Weights of a small transformer language model.
Size: 13 layers, width 448, vocabulary 8192.
Training: a variant of SOAP for these matrices, 280M tokens, 4415 steps.
Each number is 128 + 32 x the weight over the matrix's rms, rounded and kept within 0 to 255. Layers, rows and columns count from 0. Numbers have three digits each.

# layer 9 MLP up, 1792x448, rms 0.0411, rows 479-484, columns 224-447
081118125166078081145157108108130092151074143100083088136177159121106130118106107138157129144191155094154123116158067170139095152152121162097168123091120142169185137068096148149116115109129052092146073127138156172105152103104087109106164115086136135092125077127146142126135182114153101109127123090192121159063189064140104106091102092096153105207195118139132203121144160086147150107144125186127100122098181113100140134114164177108084097105067090097148163135117163156123105128179141097155183126141158159107083178135118099140125107121135121140079139186135184083112104109114152135078171125154134077152141075110164145106101159132166157123115169155113140158175108170122145170132
144093188189147146162155103137086129132145123141114126098129180172093129126108138158062158101121195122131136178098120146129127140121140162078137142096089148048152152163141134127116089108162112098111054151107150123060149168134090110076105108159123142110160121136123118092136192168162122150166052140092129077107108151118075135130074085120134113154116134098169108123152172061095146151101143135106135045123135174188128128169204179250107143151082115132190164048090096165144137111073106168119104065130128149123138055132094106099148164136124155137171102077059145189184118104199073101128166166147102132173134087133185128156097143151162154125132148134152100188149152135086149111197
149112082153131133097117159154167108137132134139133111062095145128180167115098129122085135196111072151146110091151129133135147120188178142109162130113166126157129154138166135117119145059137117155140134127142184170123153077122148093088129149153077142104149133087119201171143091128147112119155093139113118098138146132065159102159091093170077132110180113147136177106136103120101098163137150148134095114137127082142110166134082118108114127071062188175150140102122151123087145144107205127107118150187088115159094166123123151161155163100159176131078129133125074138138119072122147093159184117126133182151156108133082181136130124145117144111124185118096145123077120103151080152107
146137119166085088172137087120093080181093124136081164101103079084112113069053119110074097093175131057154103092083087103138187095130084107103136065166151087127087124102129141094157135159117149181147141152136121174104208127091087170114123111073140092160091152135114156124112115119179150130093146130137083127000070080105108061184108000037152176140118192129104156123119128048056107120208100163120117139238110145086090105109107086109118153199085103050048177090121135163142070108197140162112097125157170143097045086092145185151166122034168057059251132213137112191059130091086158146176137134112077133102135120125053171136167116090169066152056140121118087133054107128133090137098
161112167154152129179120138150166100131108153111067138176079077155202107145111168115151116127122185148064134092127103146199087109171132161140128080102148174153145124127127158163143112124150127115145121142142143115142148166153137162144080143142139140149117173115143152057117135122120116090094106168126084146105063097138182096117165063165104125163113108152130161130059182126165198220151105144132054119141121149070129135099096154122146075150099191127143108080106029104093103125095143069150129140149077108176156170081072076126100152153108138048093091133124136135088122122140131095164104152103159111116138127113112120185130114103121089130111095107130112118107117167161166140097
180111138091144127117181152140076090093142142149099156163163142062147165147147121144181077155093141128062083144125177141177134111123137094095148132141160164119133129090124127152093122130147107106096121155136109156094147159155099121148096144161156121119056125119173135114115153115092138188159102196161107109124116132147145164149110106160143102126120138126082113108154106126116147063190145145141114128066154104100093144125116113084119169148109116123129140087165129168156071140089160169187150182140102187085096105105068158141137092162145169102144158167174099109120135134179155053136153121062146171119129157153156075102101120093133150101073144128093141110178182080140105071134
# layer 9 MLP down (transposed), 1792x448, rms 0.0411, rows 479-484, columns 224-447
133144159139101145148121136110127066087169129111183122174127148095148151136112213132157133154091050176109127120111140132126152092150144159093080148150161182130023106144187119103115131168129161129143162104119144143149135150151116109086112119205094088141119100128168147069157159133186112138126113167160128159124154151157158125181182137120107180128155129137149111091081073158165108105114079104124084108125081130095194085108122120088118108099119118140127116152134150076089123110124123158067115139157022101132144129182128173122159154083137174114120129107085096143129148132124092154105128118109161222137184130139111142123144130150136114129117141133103132186093171117157144173194
131108186135106145091094168099129066130126140116106198104100140107150114109101155167140090103142100162125126134184126204133126105107116141062073183170139105144156078112137112071146127137130131110121151106194109143149090151137156124085111089107076115139119160113058105155158104105099140149141131092095109128112175108104146151101083179172117127107143159174129163169125081136156112103098112130085122066145177125126100118158106096105105090108084134131126124113178095129106104171120124170139052153135138132134179143105082086073130127123163095170131097092170120115151073040109039103141127163129121138129138150090043177155140115135141126152210048110130132124125110158115143141119
160168112113136119129138113117122136151125072151117132207120171101088143130132116127158095096140153128129050116116162091081135119103107147144118103114143115133134085151101108148089106179093131126126113148179153114063087130152094128152133128123142135120115144174191081107110127146155123127107174143092131158102066156166123188123141143118164174169088150096167132124078129165155132179104158109124139117183113109096097134143128143144119084127167109139117132125142118111140146119165069137150093104174091139120082051112111171107093130101094100100139100145108161102137066179153154096158159194159136115116139081126118079138089131138140082084196170156102114107097106149120193118102
102176098140077081108156103101158099095054127112145103115131133100129086124065065065136080150161115101140203080114064109049147119152075106092140078168076119174138143122080098122136096092146093082111150113160094144100096118130127108109151111096118117112085096155118156108030162090133074086110103085134016063119159055095115072085144105105134146123138138070102128125106124071133084078185157126100132076142147111103118130132084241156009087108103108119077153133110066114104142112075129173093121104082144124092053134139107129132114099092091105081144081164096100088095153128034133100147109143124108071158105090113113125154167123122146077125081124019104143100148108132126150078067
141125117129069115159140134113120127101079161091136152173100120134131111180135059158094163164123143105100095145101186111160161107159113081073118105147143161107105178149133151105141142120165215104134144100118069174165114150113157105102086138157063128106092169127071115144150106154122151117107108126112151174135125122155134093075072073178177093115158137135175161141101126121144107126126135159111221099139186120108141165181038113104132152081113096108099078097076133108186146121083196240122142182136145126147155150085081124186087140194126114153109140153098155074097150149153100092141127106139118086079136231181084130081137087124173134158113108115128129162092131086146166123074
125161143196174116101169132169109170140131182148166133141144125153085107121137115151145105128044142161177109140173092114171129177104073105066187115165158109103124169129161119105123062162115128110097126135145144096143193131101132104082143104150145116137133137121149117139156140132067117118155123079143079143116231112130113071137127163063160174125129140112115088125124141140152114135165115107124138127185177159107118140134124215145151105095110089118129130103106150089140119100142100074156144103154177127129112145119117098124125167086097170113142182121148087092140105147118124130124129096145142112168118087128126106230087117146163111088144079166156116179168186124129165118126